From a checkpoint of a small transformer trained on Wikipedia.
Architecture: no biases in attention or MLP, tied embeddings, capped logits.
Training: a variant of SOAP for these matrices, 135M tokens.
Each number is 128 + 32 x the weight over its row's rms, rounded and kept within 0 to 255. Layers, rows and columns count from 0. Numbers have three digits each. The size before them is the row's rms in percent of the matrix's.

# v: layer 2 attention value, 256x256, rms 0.141, rows 54-63, columns 0-127
# o: layer 2 attention output (transposed), 256x256, rms 0.247, rows 54-63, columns 0-127
# q: layer 2 attention query, 256x256, rms 0.131, rows 64-106, columns 0-127
# k: layer 2 attention key, 256x256, rms 0.135, rows 64-105, columns 0-127
v54 078:103142102143159135128105178132138162076141096151166212134117111142106071076157145149112118164132178161141169097088071089091072079075100147167097146180133060123061125129142122098121118093086182117199082102133126105155142148140124099117172135108190108136147193098150117149087146145155105129073154124125082075082092157158206118122146109160148147161163105111077167107180110086124188132165
o54 090:192123104158120112104082166169113047136133084126137064118154154122127108131167097176150123116143087098147120142153146147118179182116154062104085151162141157160166094147096116136114126072132097165117129092069099143074112104088199120126060101171119098091186128100223093127123095076070121106125083142105137124084137099110121113165104134124118167139056165114142038209045098124106117141085
v55 075:136120138079156148119112151106160093126139135179125135141152111161110177122071131142114141137058133146164092160125152117077144163134079097159114080178058170202121128112092162152151144142132115095170188128087123100075155128143151126091090103114088091098121199118145084109151181108164095133132123172138109165146093080132080185107223124143159111115145098154137117107121135157168176132152
o55 093:151107096143121114132142160159186127087117109103089115143103129103163165140135135148200110104121192088103114145134095158135124128165103147137125138110111111154198129104162148107133108082063088132088180116223116186080160172122175134102127104169171178118151067143145167134148130137127174124069166112131156136078162090161150136132095129161098119130116183099187135103078173092134150143125
v56 089:135127172129114096115125156123141074117109119094096130099156129145114111085073121120120122185155202121188151096172130127104137139146116173170137148099146158131147162108125148111127149162098109132106166148144102101121163162064121136154167132089124135130147133133081145074095122120154148085157168136103169137184128105105104145116116159110195151140119130191095134138072099068176140176155
o56 103:125032122134165145197107120118079177147149140135099146180164136165122151114132150152116163039121089094063089128140124127123103117110127078154123126131142105127182101128174097170156127117149089072148064098116132120142119098144119148194123039174150140135094122178120131096148119134072119117174131133190095148013169184106148138121127173150138169132098114165140106121148127125132160104157
v57 080:112152196105126195133093115133179055127132175117101153060160100143105126080143144085140077099140035119115148131142119159103125126099108104161174100114144152142108202117123174198128183125129137161102168064130171174133142168144124156166133163095092156177151110117116071083148103061132124113123095133130156146112139111126136130125107122087080124163096103142117115118100104167162132118097
o57 098:113107062112145142152193150212089094193148111065149099154092129063156111113142123142185122109115170110172062117124155107118126120114154116139151123127099168138176082075134149141092117093072117110113140138154091125138190106127145091120157105153133166096132142180089100135095087158112141187145166155085130184138130194111133156130134136091143136139153166089147098101141154128110126128179
v58 082:135110076129165064107092176155127177116122153158179130171145102144074098095113127155139133157071183172134138136192121105168092127148118171133118152149156155133050122123183145091111150132130112077170145120156147124120199103077113155135048138153151172144094152119107136156171106124136099070117120139193099080123096127126049090104133135124124160135154111103046185141078111117139144087095
o58 098:108067115186134116114111110127157113101129168109115075076041112086121194094158083104153157132124049157106117107098156125134091123131088157084163117120139073073211143093064098155076119132112099139035124136148127103125116138161107134104119101122100122153118161050168084136098165157172103152152051108091118103154168135107141122146136127116132132124088132140198068121152180104070087156113
v59 075:144163139085152142144135096058166102106149098092095136139128159139100107148121052150165168126108100133117182126050134133065144155101146186117109124171119134098131114143148107105169106145090142126094112112104116167178152177098154136114255105153138166076139089083181107098125084062149147188153175111144135139097150130192091171139104099129095157068114117136163077111153108182099186108129
o59 090:110100111134151144114134095092135120104078142141178166133126126138160116097149163096074121128150097151141117103149103147122125103135141120107177166119164109157118166119082163215134111148166126180135175173062143155117065101127155114150114103184152120194142093153067110094148145167065123079188104144129151126203128191109189123162133079134119071137094145172103158123140104118176074135107
v60 077:143097064178106123149104122133158139098104113143165084156168173153114079051096118153066080128091121067100175144209103160136123145182078193139071104114137099129123102177159131124117089090136174088108148151164091098109149102119104096112168161159153084139096134098167127130104218123088210132100085119166138117145162149149139139157162109120107104119138146146101243143153154121141161135117
o60 092:105082225105104139114139121160081208078180135154148110155152097141128131103103135135155121143128118117108102177115191075184130107083137124098161175127168143117118126129109135079170188133102084143085128152146195127100134117122120152120158088131140139087151181160159153144073129098124092163113143163103159147046165080096121135140155094124131132132111079130135128135138119119151057108138
v61 079:126140095152103112129121106116174138130160139122127113167120082207142091166201130147110125078172100172093163128178143078118105101154110108093132178111098155093134125125092062137155124134144141082152083144147151126074072102146100129065113150176094142103131109084141129121122171145133178140138137130144111122080180174066168142145210150106139114156118089118127146131121103097062123125104
o61 093:141159174127192098110124138111096159115102134094130179120133146149131150103091111150129118225117110110161091087106166143088117200094079106163122135165124091148101087094138133115145109150130125054080139191132160122115152160057083164085111135108111157182112206104163141114159074132086150136120127093148109168122105081114110127155157140158089103093118104157098112129097105130139113112157
v62 076:156151141099222094127074073132116102169109129155090140026111097093090111141124137106181107059107067155129170119055132133090104099119173153157077103147164121121169156140138100161144140178110076192137063138065105129144154169167152111179104057138121076166126105160120132142119106151119145142140119133034149057088146159126150131159154089138188093076066141128156114117159162168050115147151
o62 092:103159111166093097173097155104102140160111131111133142145129186173104055069112139142078085156173181122105102102129131122138116164137130123118167100131093123123065128175118144190072063120131195073195102150154133199098114134106196108131126140135154166147163122128113161174141088098151121099146175140187071103132099092115104104118135141096091102159127136183095109168113096109183146092114
v63 077:055144152134117151148145127105139087122133133172180176136102141117162100110103092092142163144122038118049183125169105115131130117134096116146121089149144102104134100119117172128069132086118089107144105157076118100105176140108138140141117142151126154075151156125153088083160137099098100166111198152102200152176102201140121102139119094146154109127094161105062136157124092083145112162217
o63 093:162088121100131130138077090134118168157116136130117132161102151194135135131118163175135075131115192148170135118148149171142164138133219118098100097092166106180147171093173132105118141176109082127133123118167120176186097156134135090134106108127153090184091129145142160190123092107155162136133076144118125157167118143068085171170183112157112151135214158137149124082120160153173162134155
q64 093:155102144167172197105148104136146138161137079165155095143069165093120154146099070144155150088182115082137099095136095049131121107116164079170138159167173116147162131123162116148156150117144133145100093119131057156105138110134102139141127098143171101110108121125174139101141086121144062089109151109165053132119153149130165155056119141036129159136173151122124147148124124000141087064137
k64 099:107217124078141108094126135132177126089186105105120105096182103112129158149142112085109105133119116170088157155153072100071132072153151119133124128104186123178122164115038107155140134127103112089170109166166082161143131145096146191092102111138124158140106105107120125132110093106128115103126069129147133177120155139114120124159125116148110059100098134107044129050113144153131098236125
q65 098:157092141145123205151151100113095145089114174094096083134145097119145112166142114095112113120158074075149109117135079142157108107118183163096115173124122110117094132075122069129146133151138105179138185132132187102148168100157067157136146165103109104098173118124174089193158137122119075082121068148150143129172128129120124079124084143130132175166084183135099134110150122094136150172167
k65 088:096189120131117145155149114143120162126136095145140144163135144096173059118185097125124109143174123141059164151111175131072132136180120106070166109114186122180115134122078122138138085179157135091101148173114139156110159122109152171110161190165102144137097103140058119103124186094066117122131116120109162179113127128192101133157135164140098135102101109073084144131106062123113083155101
q66 105:155120177116104110121162069134124125115140114086127095144192164140189113100119071103133135124142062120118140083082150150078144140105108130050099141129108056160195088139192131105112173139134116164113094132130176117130086111101099165093108085141137108154107072155134115087133185152136146127111077123141142096120058137114125047179141036140167136088176093140105121121180102097103117154137
k66 107:127106097107122115135156104111093109154155096113122126154106120162143123148107143152155073143164136131099098161146155097154133108084167097105212107137203129128120104120124078141100099105147165104103201143124101155126159152115124071122173132120115084085143164183153172171122134164089181198125221118072070094130134112110052165114143202083119099143115179131124073170115128142142138133130
q67 093:122187092110130109084128137073168126133117097129119163099045105159124126109139161139144171120129128170171124103099135177139154129239117170117130101123125098156100168174170139063090071141136140099142147056144149129118116167137206127114151148183143122157108152115148148125144101142211112141132105084080107139140134131122169065153162095089112127156110131136109125081104130180128130109219
k67 103:120087198112132182124121186140077146071076092118139138078106154123095098117144100100089157113122129124104156116094116129153174174111080146092065131150161098124098043103132096213101117142119146121113112132093138186145159101135077132102123126110102137122119100198098105102140126143074066142156183152140131113152127119139071117109118106110121147105088112191099108122143153157202143139099
q68 091:130165144156146159119160044111164148192144096224216083107060150110099125076098091117154102098134123165072077121149135158109121128173097132131197147110124147091180150120148106105116147124085173081098098189143162145049078099134069176091175152154122124097135122079185155093117130108165098143219152152181139131135123092151121147094163110134107136151214080119160151131163155108094142125153
k68 095:193142167138176064154103157141129113121075101104111131096158146057080128137169093142169167120140122108100154113140114111137087123043157115158137136167107148101141118132063102139105132152143104134137145122121080145187150106119118156111136070077099095156089136148130100145110146114060086134129088103131174097101127126098133129130117167194092115182128160124102167165104135160124153157067
q69 104:155178131148102124059139122124161072119134136104116147166052121064127135123148130103069214059136146144082116134144175128116164152138128084111104116123169150160094144107127160087130082153097161123142166167156135141110137145186109072125098123138098085115156198110156097124094102106151119078149159222119127145088086155149130148078109127171153144101129078159201134150116165113166112097120
k69 091:096117155077123151122131073142044135101160100188123181078156132139138138151130116068092176174097155186111089147074135124103111099097096108134133163159155121126125126106171157191114116157148141196142137132151093108108111092121135151185126147160090149115156143112175152044066134074182122108133161116151139040179166065116175114168181091146117171141129164087114113075213161126151094127138
q70 099:193107112099114139159132190070121155093120181157091059149102065183103077159140095122094116151141156120183084155115109069139123164132127139117142172112093117113219122076143108121170183094057083060090134111119092101155138155076100113116141155132208114084132151125128102140111203156106122054120167114151122164144097124139130133112198166115163128135070050086177140048094179144099168163143
k70 096:084144066168153173130105145139129136141152093084106201183200142116101201131130151138130108090110142126142143133134154140136172124102090150149085134143151094125109174097121090173113141128083121151163130150112173122138155149154057131110183107138074078145130105142136120153168134102162121125135137134048101109112090101168093104116102171052084128120161092106137131129160113122112087167088
q71 094:099092163117156120162184087125096175127152174125113172173128141112104154115098095113097143095109068101128080179096153105152097130142116138145126186067154086134161103141093119164140074128130094125132120153101142175109126117144152153099119150109162093106171076131121123126203121144154156099083169126146130075106157110159173114056085109079155187151136130081146150213140087122147159084106
k71 098:120150128095131168094085145175115164091076165184115158130111149087118064120165086189191096100190096125145106108067110170150097145048126139092071166156123144101138099156151133107143117130077105142102155092097120113128101151110146129125119097076162163142188144139123109137093083125118175100065120139124147104156132169077093160151095094145080168113080130153134147152145112133133111150118
q72 096:108144136119145093128129143120073109156133109199123152116114095136148106110128146151128149132104119110104115171099117145152160056142177089162116152175087184115152091201069093061124124066075170215135106125208152122129176124087132167101206119124175121139208161123103156146143087094112075113139132097096116092134122129202222141132064138063104123108108147145129092123178176208180129022151
k72 094:144162128124178160113150066194169147130135048099216104172127082119138122142155157130089124146131089103119132161110123139120148138197118089156218103189139117143147174102124158099129149113137156085100163131143102158133134181154132166169125151131131187179174116086120119105131136130125136141155157129175145184147150149133117160099172125108068054129173159099082105108136135156098131129116
q73 093:120161131077082086137195122168181128127098127134210146140086162112096108172171160132138099101137111103098126149087135150154154163131149124081124131142122182129085117094080158113151129091133127153202129145160116141127120142091138138106133096166115177167113138144083174093155111140139129105162112159090091095193086154168061130075095100095152034120101169096113190119141180218127126140129
k73 098:150143162141154156069072153109115137107159171081110133134125110122107180082092167111098149118113165169164097188140083126151151074198146133117155115142163154145149114156141115117078116146058124129135159070101114203165126068135111151163103129130062094127104132129151184164183079125141090154136133099112144104030186175080165131053117123180089183111107183135162119081127072146131126119143
q74 103:150117211137071148137121167165131137127107138128157126173119140117164136174148150129213063181149120095171163131083118132136097130140083132171138054135146132227171097102128082163158190086127127102070110179133163138135093108176149110112122154116104183145127075134142190154160193141074140184149125189132171113114153116080129116099124151156168177102119118151136128119101121152129084174098
k74 105:156153141080175128089073157121133068139150181156117110143105136102135137119067142132150128107100062072123120104123134159127106097118116162098144162116126106079075095159099106090171123111142150159145131063066187168125207164109138125128145133141122134125165111055077122174136167160118134138082149082158105133075142115118135145073103112077143163195117106115142101089106102183101091094135
q75 099:133171197182097219133109169139155175137101130107115137140113161127097096198166087104078139106086150163140190157125157096116109165110153141145129152064124104110162139103124116149151149127157078112112217108116119109071118172143118092124137082077093134077129085115117109170081155103115120152101181181121164126141078159164112114108116150070127146173089152123131181105091161098149114124120
k75 101:070154112123132107111155164117173114146113093130127169153175107110160099077164153130149100133119134128158094161156098123139145142123090153075133139161140084153111171074147122184123138142094143134119141165124121131087125124093149124106151119124110168108096162130197156089116146151126074131104159146146088086124186167158134118087132150066138126110106090121131150133046100145120113059158
q76 103:103144139154170149094183156113113078136123142117148148106198193181136139115207189169122138146148163116178108126196144126053183163164072042064115145127100121087107096100186143100068178187193148126119121114076166143104108118096098108124085137140130114133128141079114085166146171127168136155137147156196113133085173064090141154110106134139105147121153105144079153087142155161156083118139
k76 099:160140103072171128182153164108175109123116164082096113086145151102167122182168045142144107078096151087186158114206131094108137128080170119135165107067108141138172136085097160124126129113141127143158153131127103125085124157131112111132149154156070083066125148142133131114100097093127158133092124136137163115149085125116197109145100106115217109168111090111136118141104163090102118152108
q77 100:093142103110144099126152137134132089137107136068154145126191078179181114143144115146191168111149143096090141068114114098118129135097202059119132128078140105136106153195121093131138122144085161139142131088188064117100128133136164137171122088142141114127072145092185133144119091233150165176124133161092115096178087147155146151111105157137150141152162180184123139136135113123139067098115
k77 105:119094082133120173091168109095154107125146140138121147163109114114107120125200163084115153079047130124136183168085207094142114090160126147132126086094102195139151127166087157148120145066102133152158171121108079144135163071169134161121174101112099091152188174120070152151107103115115139117090147111117086111176207121123184114143095131141150086178148094130156092153106094120055080109150
q78 107:108134117148150142081122130138176119141160111091153160117140156107106150128074135129181079163180213139175120085155158117167126136104117178117193210172156128142084159115130087119180121161136159149086145109169120154165099119123154155158180151107102220131191129127158108113150142063119183084140187173090142176123176088041135130135138137169125140117105178141148168138144170116151089115089
k78 100:167111121112130103195178175164145157122143139168097156184178177159235112151174135176139097137142120145108161128093149139148076113145128116113109149054136142155119123169173185107176110101145139151150110160164175100143197175163203129149080111121192132145114105181139153104110166111128178121160122092153046125182185148176095152119171145089112151097174052145132130127110162143109140145114
q79 101:197207147133075127130113149127103178118118104187160142182127163123110124048128099123135204176165110112112133141118129175136111139144156109142119141163134128137097122105157141119129164092168176129118136157148122097131137147131101069098136119152121105108144137090180123086163089120096174158123148121145081119130114141085139159118141152080135215144156169078182163148062133171051147120111
k79 100:149130143116164190150145195077161172134088134161123145158099187139126145070123065088120071123111167121210118147082098111096164081139151106148137135121137123072167091155188094134182111148082104156117129071120147052143116133135117175144121088114077104156084120090094095132153114118157159121110180094109128127151108099152116106134104068214096130139130087134094169171152153145098096147113
q80 095:090075126166111041105135126094129084138099134140105154066188151121122146162108162194140140173113132085169125124098097031143118110106143124138072114139130136140113125070138092110172142125134249091065127181114132135127091215097127138165145137095093101113124111098064086146124113134118125119093102123122110115083129126119078112134165135109124146160093182134053181083098150176112141070105
k80 098:133106166049134129138127144123156111134131078176081097133165142103097107104132140132092099079114111178151164148081152130109155134108146129091130082094123147119060172146097192091131090110154089097138035146103196130140118145089146121114067086154100095135065150134107152062098123140147199113134167151148115182067152108154143150117151087131196132097132119101192068151149152046160147152080
q81 092:074117107147187044177111168170152155100116153092155093133162089146104178158121100189100133103105168088156188063153114143063200094157133108143142101125137178085146119163142148108120092087110130078154112164084153149101104114097107085104135127146119156085127154127154191123123165141135090125147138128118144175177145121152106151115130160076115146124105127164096110081143142115098131072185
k81 093:129142162099103140078123097125065047117102145113149162171104165146106127159094220105103137106108076135163099155122128111148086149159117120141069092176128154133115084072198102076164118079144152155126125159124109114155120125129085165162151136136160145131134164180118133084152119159149186135111124189146162143138101127109136166140138093134109106099123099105136099157098128091161110153120
q82 102:071095128166098145153104158134137080170137166095105142139150152079159130139183131104084118141121136107165133143108164078129104116084192088042150145133077149157114091074082125050139171141137115099118127149085144136143120150142148128153131100185117148111126082173149149139081103167135144140160076114120141157121077117074136181108159156122093137138089151131223072070058127063106150121100
k82 096:107089165169103120148160109131197149117180135159188166143146150220091165133127135102122141104077116119087092159140088215103162117089156151181140171124077119081123134160122141164125113118115119147090184083125122155130096136120084075121157142061164154116102128140115103167125154084149185120138102116123112153079114171175084124108149082163128129120130082102120098195100141138131122178101
q83 097:197111152144149150127156075145088115115108117122065140114159110124189089062086145137148209107121128101125125101150197106181079152080124164181083165182131081170078122097100157142134082112107112181098132145131185124165085088128083105074112173176161151114128065182154115103176104111110137152107155102116120127088134146138153095181110135125188121164129144178079088112167095106155120130148
k83 101:114178134088103144109179157103189176118144131176095136137136118074100188123084078144042055114148103130142144127119159137119132121131160119103129162066148116095128121097106135139153149148160149089144112137129117105085134166130194092169136093165135147166144137141163126140101109111127154086100110149158173071150098151106157112116145005132155160110182143071141098195163141150095143089131
q84 101:090082166145127078139154085163096175182105147144130133159163105196136100171150090151089154134111083119116175138170117168128104160115129144145086192158090116152145096046117161091094118066101120183121148108134117184161123112128127071171155166094125087130117121109063136108149117153110153117155116129130162144127159142087154091195096108143112133081098118099100156071125119137175116166154
k84 106:137128079165082053122142161183152184118168147076200110146120106113132132122143115110138091134172177139158130104150168101089132075129156138103143174131177135113136093084125169100137087225166116153133144139123161168103090133123175139133131111148172179122111102150154105100067095102188136082102128137174132154110150130156132135053115096133101096134128127121155129090070117116098121093161
q85 096:106054151123124093132091180116158135152084165104187149112103119083132141080174161123075163112162082162089118110139162156118105143089081187130102140160106108083157134128114163177132155123164067079077111095086143132200082114153124119119088084154114186105150124114115157079143178146131070095107138161141134109149106137145143138140142093122103178142171112130151083174168164118138108135120
k85 100:151147123109072123059068157089077130156072065063157071116122162114098180161143136104178099128142125140129111090155076129140140151111124080140125150113168102094148113048126112148139119156129155137171113118140148141137144165120097185126186108133138137112179115096160121149156127130123138143108080117080144130049133186076095132090165146150133091115138099050134161088116102107172153144083
q86 103:140081114080109137147103154210132118100136121108143123110104095144057126152151104123101032169120179106089159145130157122054158083116169126178065147039133091146161079177132139051113116125158143135121086157090113110136095074111097149135087128131175035152189098184081106169115157094065142157135142133138164109078074081137146086128207101112150104148113158142120143144133163114150142149109
k86 100:114139116155104115157117109110071198159170075129115138135128161138145069171105145147107125094227085137174163074158089159099116124155153090158085089167175142099104137139153093148121158089133139076149147110106133103123181133142140115083136093178129156101083156104103156129103112110024169128140148142133127154122093136160097108153165144119119140083160115150174091110106101135075106057100
q87 094:097101147127143142148133135147103139169148134149089057126135133103145125127109130083134109158092132147159084102080169146123128121100173131129116084116096099112134118093092128126167128111099150114116178122126093170186080124085073166120142118111139084089109106125170074180118086150113185135134138121104142075107193157139135089155131180145154134128089144122161185155149173093183146124100
k87 100:129123105181177129165124127127114170118159165093113176155077116153136206144152102088078066110142108107133148129161084111140187108176099106043087154169150096169154162143143137121162124172182131155125121190056114071123131142126105076063120157098162147076148141141086191072150167120109180100138141121089127128091138134063168148098160119129086160076107122102123149139138137072101164132108
q88 109:156068109174153172149160126173034071117104155112099116110112089127171094182138124148140149158127167150113091076151098087137137117181146105148132084104127180078121171116080116160107168070165145098159075152101167157111128172123156134088129108113118133118118172112153157134172119089129126168126178104135057082140173078143168200144117129135108121204082069108139142107085158111112124070098
k88 099:124208150123135138170084126053171094172116178166101038144137124159108114120186148105094136139092162128147129104112106159098138167137105100132096145142081107097107160160168132188089162154154110135123147142172146081133117136142143058129153117117102172125146102115122075133189108079171144141128129135108171114071135149089130107099129160118175161118198101138131168170149143079114099131160
q89 100:141145179140100156191126111128175143110162152124110141112127107145152157116091111147060185164141180114144082077191167097137087142181173149140124114106104132142123229098130082167125141122167115119149123126063119083103074172139063084111125186150129130164123068163129112164139121149092108138093102147132090234131134121077158117168133051166168127172127128103068163097098119152168102142084
k89 098:098148115095128114058132214170133080098079173104096117099133123174078134104111115181169101089174163165157145099112096214157138093143187116173117097149117091145124081112136178142112126128115142101093102146145117165112180079157131127155138146186176137133133112103169129083099134158143126186161126098124154114196099087146145147145113149130177211103109121129128076167142211117083068123142
q90 106:090138120135056141143148136234092118140043177084134115134149148179117152166178117140143081135097134124156133141150150125175108099105165155138150157098136104146123147125116107125113119119115090130137136136076163100159081099126154116181139125076162158151123109078128171102103120117077135149134062135173110138168129106089067150109151104066156100102119093116154044142080048112117157173091
k90 102:155118161149139113054147140150123153132178124109163134178125122052135141117114177150068133118118132156118103126090082194126135148106045117141189100136129190133114135119147102129067131106135165147133128090140124099158090100133131159079170061110137170146148194107132170087146122134127153075131102142135133175129154113108177124148102147198149115114115104120165128112079162151107107097144
q91 093:144177160161064083133191105084124115158146118075124103095158169216090133157086105111133118156141138062116162139094136140147137087125184079153159065178161127130151146143137100114088104127112060152109180095138220135110140055145168098204106103121149114137143161133097179147137120097151076124150160172132166125137120161123180116165155098129114119135134138120151151129103113140120165098154
k91 114:193113133142136118179069141130083155086104127136146150148108161180084106146127151128174120152102165109137105098199164156096167137084110191068075153072090104099085108116162099120144154180114142150120103105060035144164142115090078151101176112137118095085095068079145070070140175186085104135107101137083114102106113098123108119173163117111157128103113127118150170125129120109135117159091
q92 098:078170158109101143112126147107155150018146108170049108136139112131112173126113190130151120110140139139162110095128176185082105206155124109083145096179071147139122143109162112124118172133151131136167153109104156158130143128096124135110069130168080071110119127108135153143124148159168172127135096140095182137161078105196121120100131114115093184176123158135128183118139157117107084138140
k92 104:182152091110123064143154106166118112138167117130120134167133099102144114111124139136157116124104127124136161128176118030186089101147135104182148098154129195117133117136070158109094130141089140088134121167119096203127104096114180167160143158149098112185108153117111176061132117102117145130167164161141118147125130117088136152144045125165140058146119148156107120140123102170124091088116
q93 100:162127147146099117146114166156132090117119126090135174131129120113117146144149095104084131163153109125174176140177121101146119068078042147150117080106154089132096180114120081145142125144130145076159067105108136156141079150113156072179105174137093170068166085148159157167142091079173197143178174131088140132133050207151132130126186115095178126111123134135140115122043171131086137089077
k93 097:124142120068123093143123133101139126145134109160102161129091154067174142137063175180155128233200121087170175126013117159077148065117184140168118113148075134138149098084136129141125076127106104102116126155163116172173151100115194186126141079086117145187110142091215153143135136098103095164114140203112078088107117125095129136097122086129096129124127109168165072111169140132099145128113
q94 109:157157123080156072188150185087127054128121079121094166149114122131149189141126175169109154110159066105094101137117154096104168143141137144121124184138122091117101113162138144139138129143108110172129092154153166129104110165141099194179140106125046102158115118113100178065129152088094190119088095163159182130101108140130109013111131113120134168163130078071110147129239098074163126130136
k94 101:121125187077118180115171138148173154147125078082146081091081140107101141123096072107122202119059140156146162151159115174127094104109141184164115171162150136164127130122104144154137157087157128142103106127113081139111145142132132113128108148113164124142153109096119111070105072190115165066123096086176096118123096113098123157139125144132076117087084142156083163143148183187135137162180
q95 094:093080137147170114090096103116072076167111132114168090125140139136136086161160140134147088075150142153091121112145097078135098130153105145195156185153136143075101070059202142114157109109106127147162128122106075126129117146166158106178061091107114151135132141167120128067092091162143082122125141058113129171175131122120106113073123144142115110119116135198089122107131155111069155108126
k95 099:115139134066103119102105088125166101151169151136092158106164167168159059131131176120164135186139109107095129108077135101178098132144145159115106169170127128165115185150064117108121160127139133105137147150122161104132170102116131140115116127108079111171110141083155107156146086138187167168127115183109122155076118142113126198143164199096124136138126111098145150167140108105108127123100
q96 106:126129114125079138157146120107159123188108118122144166158187101234183098086076131124122179157122119075136109146118150147127134110153166180107206202106112095156093175114157142124131170155134088108127125145124080169179158121085141095091137119112118084164146107110177150147179083128149114080135125129094072139113092071141140116115133144120164188057125105115116093102147129094093101144062
k96 090:144134130122104123158139160142135086090076077106118136153171107120138093076137148176189101117167155169112103093155179132147081158020075113109149114163137097098094121111111098199141119162070155112092098159119186122097104058127124093100114114174112149162106117101157181105155161095132092107140149147145094108144128116073113140143130128118111182149140196097125151185158109120091111131113
q97 096:110125156122085081097149105132109096081087173070123084152126074087071162157175128124089100152087105155088115086087099171081096156146084106143091077169112126126108089122137113183109181135149157200136091120157111145111125200078118132164138126154160105133169166115090102112105073094125155156113128113106050157160091137078144120098168158053146103165111131156101146111079083130134160193106
k97 103:151118120114167107155088172098153178107097167149137092087155090168176107102138133082136165107130060175132095184094145130164147130100102151048088121133104127118108140179161117110134162082135138146108142106094164026110130097133133073134126104109135149136053102122103130116119159161124095052138084115173114078164046094120161139158116154126164171129110131107175155146214110125152142105128
q98 096:129147059117108126146129169166070085087140158165072204085096080115098147155228109134161124109092117142112097092085155106141128125056139137134097124178146130102153127093122133128164109094199126107106148120102081145129105100062111167138100142106128152149054122153117135141190137118122151137097140129123096120115106114126080193129171097172100094131128100151108143112136102165187099086130
k98 092:195145125130083142137132119057140159132095136146118072124139168114118107140066151106083135149145147140167162153133140195116095184163149152134180111109055104150154107135137160162096100119111109170110118083155172108130131088138098142052123134129133109130120123155136135130136104150092132147152177108088106130099113129138158098080133137140090097077166193084128069131093177090101141044116
q99 098:110190121154140151095161089142112115132118069141171190083180116151082135150115133153126118137173101128145182130141095087096129092167185116199159067173135132128185096151112057112150181127106151145132106043149117114107121111086189160150128122141202164166149151099126095126111097142187172113132087129081096114121244161122134117113074088050161151145111137116199108116101145103132093128153
k99 091:122159138194118141131116096125163136065132168169115094097067152127153138127116153099090151153080130125105144163143142114153154097080163146087100090098164152172130061116120120136100105178110113085133141152104120146112146118097167153165148043042122130148132149131232069135111087166100117140186106111125155092145100111144127109109134113148161133091132064165022114157076139105115130074114
q100 085:164084095172114154108098161133003148099153108151165062124144105148160115081104146120158136161128132200112104152073172107123141138116153185091084134068164096123101111176179138126116081203160143101181115203163130095141139111143106148098157121107102105133144076146155117131119148101187147126191117092106164146117168113140100111101182127085161128100142207159146151095182142097108127121155
k100 095:134091104078097097140168140151155103114153102096066129139147133128138086125161106195134134058128147101104132156125119135108151136112173116157125125132149151052128137097086112125144130113068126174146141163115130103097133103110122145136179115125106112163116133103097094160143129136067108134139104168126130087119143119115140179201136131126112123129098094108104132158043073129156134162109
q101 099:153145129101106157107101116202143142139092148104087158133127184136160174131086142126110125093179103151140130115165094131110084110138114150156153141168071168115134109086113089076099052141112088133163119113112144128115139180139153071185204117106167194136118129092159121093163073110098106083123043067065124134142132169127129070165124169112113115130115139144115105113133119177138145093158
k101 098:131114169105158105112155114127045122086158140107145136120156143095128096164128047113103128132140103133102105093061145151129194048128151066133180106064136080103132092140130124065137157174138119158155088132194067147082131111123077185147144098130182135097146171136178147137086178098155084125116128188156141135186102124125161206115102175150144098083100096182097079161161154146126154133145
q102 095:087153125143104138086105115136200092165157111142149115104079118086105151083175117136067161125171119163132136115141136195069180148148146142101079097134167095080091094150139124120132136157102172140159172125099169123174118146138137114099166118156123190131164154107130137135083120156124180151124045158095117126195131137065081100045105104101095108140137145120160106184153134119157117118142
k102 090:126117085123114103131039132072109144136159060112094151171194063149162123103135147150147105166078121127140103159163152130092131114148157056116085097138031130121112146148152104048138114125162116148091097076079088129144147173144138141094098094117100134134086085140158110178088131131122096159154127115176122071158127084081137097171166103145132152122151122112117101166112078148138141109066
q103 101:117149121160117092113155169100159083124134076163082110185125189142134142155065138097091175156149138126124133119153106119190147125182187154159157090108222117163138189121200137157110172155185116146104158117113142068161162094049128111148023094137145154108103143132109163096135127109137124147125114123121156148113091083094168135123146088125132108124148110109141084135143130157164101075105
k103 095:167132183116112157158117087102186123107170145159194082108143072100145068043119116138109110117095155182106141073112090169104167162147136067121131140123073134106147130146163129139120111140078159136164135132170114142107157088107086128121153187166104148157180133136094112143052145178142068092143147119168095082107061175151136134132154118130125130143136160138124096131206119093166133114140
q104 089:164118106164108151069114097116150138144098126111076154180139135131123115168158086118069157115150058062144059093129151115137141158142110136170164093111139106182111106106141101126167173160115132123129154144094096172145099114149101062147091097163123163112139136123149122125074112185131130087138194102147119080087102173164105114071124131120102070168147107138139118130154147134156123110093
k104 093:179145202088169109173175180151164134153135150122163112031145144115109157112118118133105149151153099111120093096082174127125140094107142066073095114158097152171153165121055153099118128128211100093144158185137169172110050138119131182176112123135115085100113146078144137125129150107130203094090087118110079092138168131140133066142133209170157188161079175145141177164124161091079062125155
q105 104:158140140118084098126140135156117128141120102205149108119191146102102111142160062110119105177147194107140099094064038101157169130157130099135163111173115154100117127110147153095157084129137097118152153111153132094123101114115178115148148092121114170195119133071125176092064108103147158126113227111104091108160174160139067126153106124092166109149120068176186131145145110130114092142147
k105 105:164142122126146138102195123175122088130161145112111161137079121151160150075100157129171080098141113072059162141151072136153147061201129106108083214066163144178144161163152152169126119141185154096110110108109135110132170154125144133154124161108157141100144105165101124083146114102165107105157136156175108083112078062117142138116108116200090156103123144109117126145134169123184100053122
q106 087:102136194120129174136121117110110154167088160097112074081077175158132097107104103101137156106176197116114070144097132144113089127204155099105147147147166152160129121165158088122163125165111148142113089150078131095124117142127132107153110083070146096133110134250167099134136168175168124117100145124161150081110182132154137164130109117134112157185177098137123141062126114136116145128138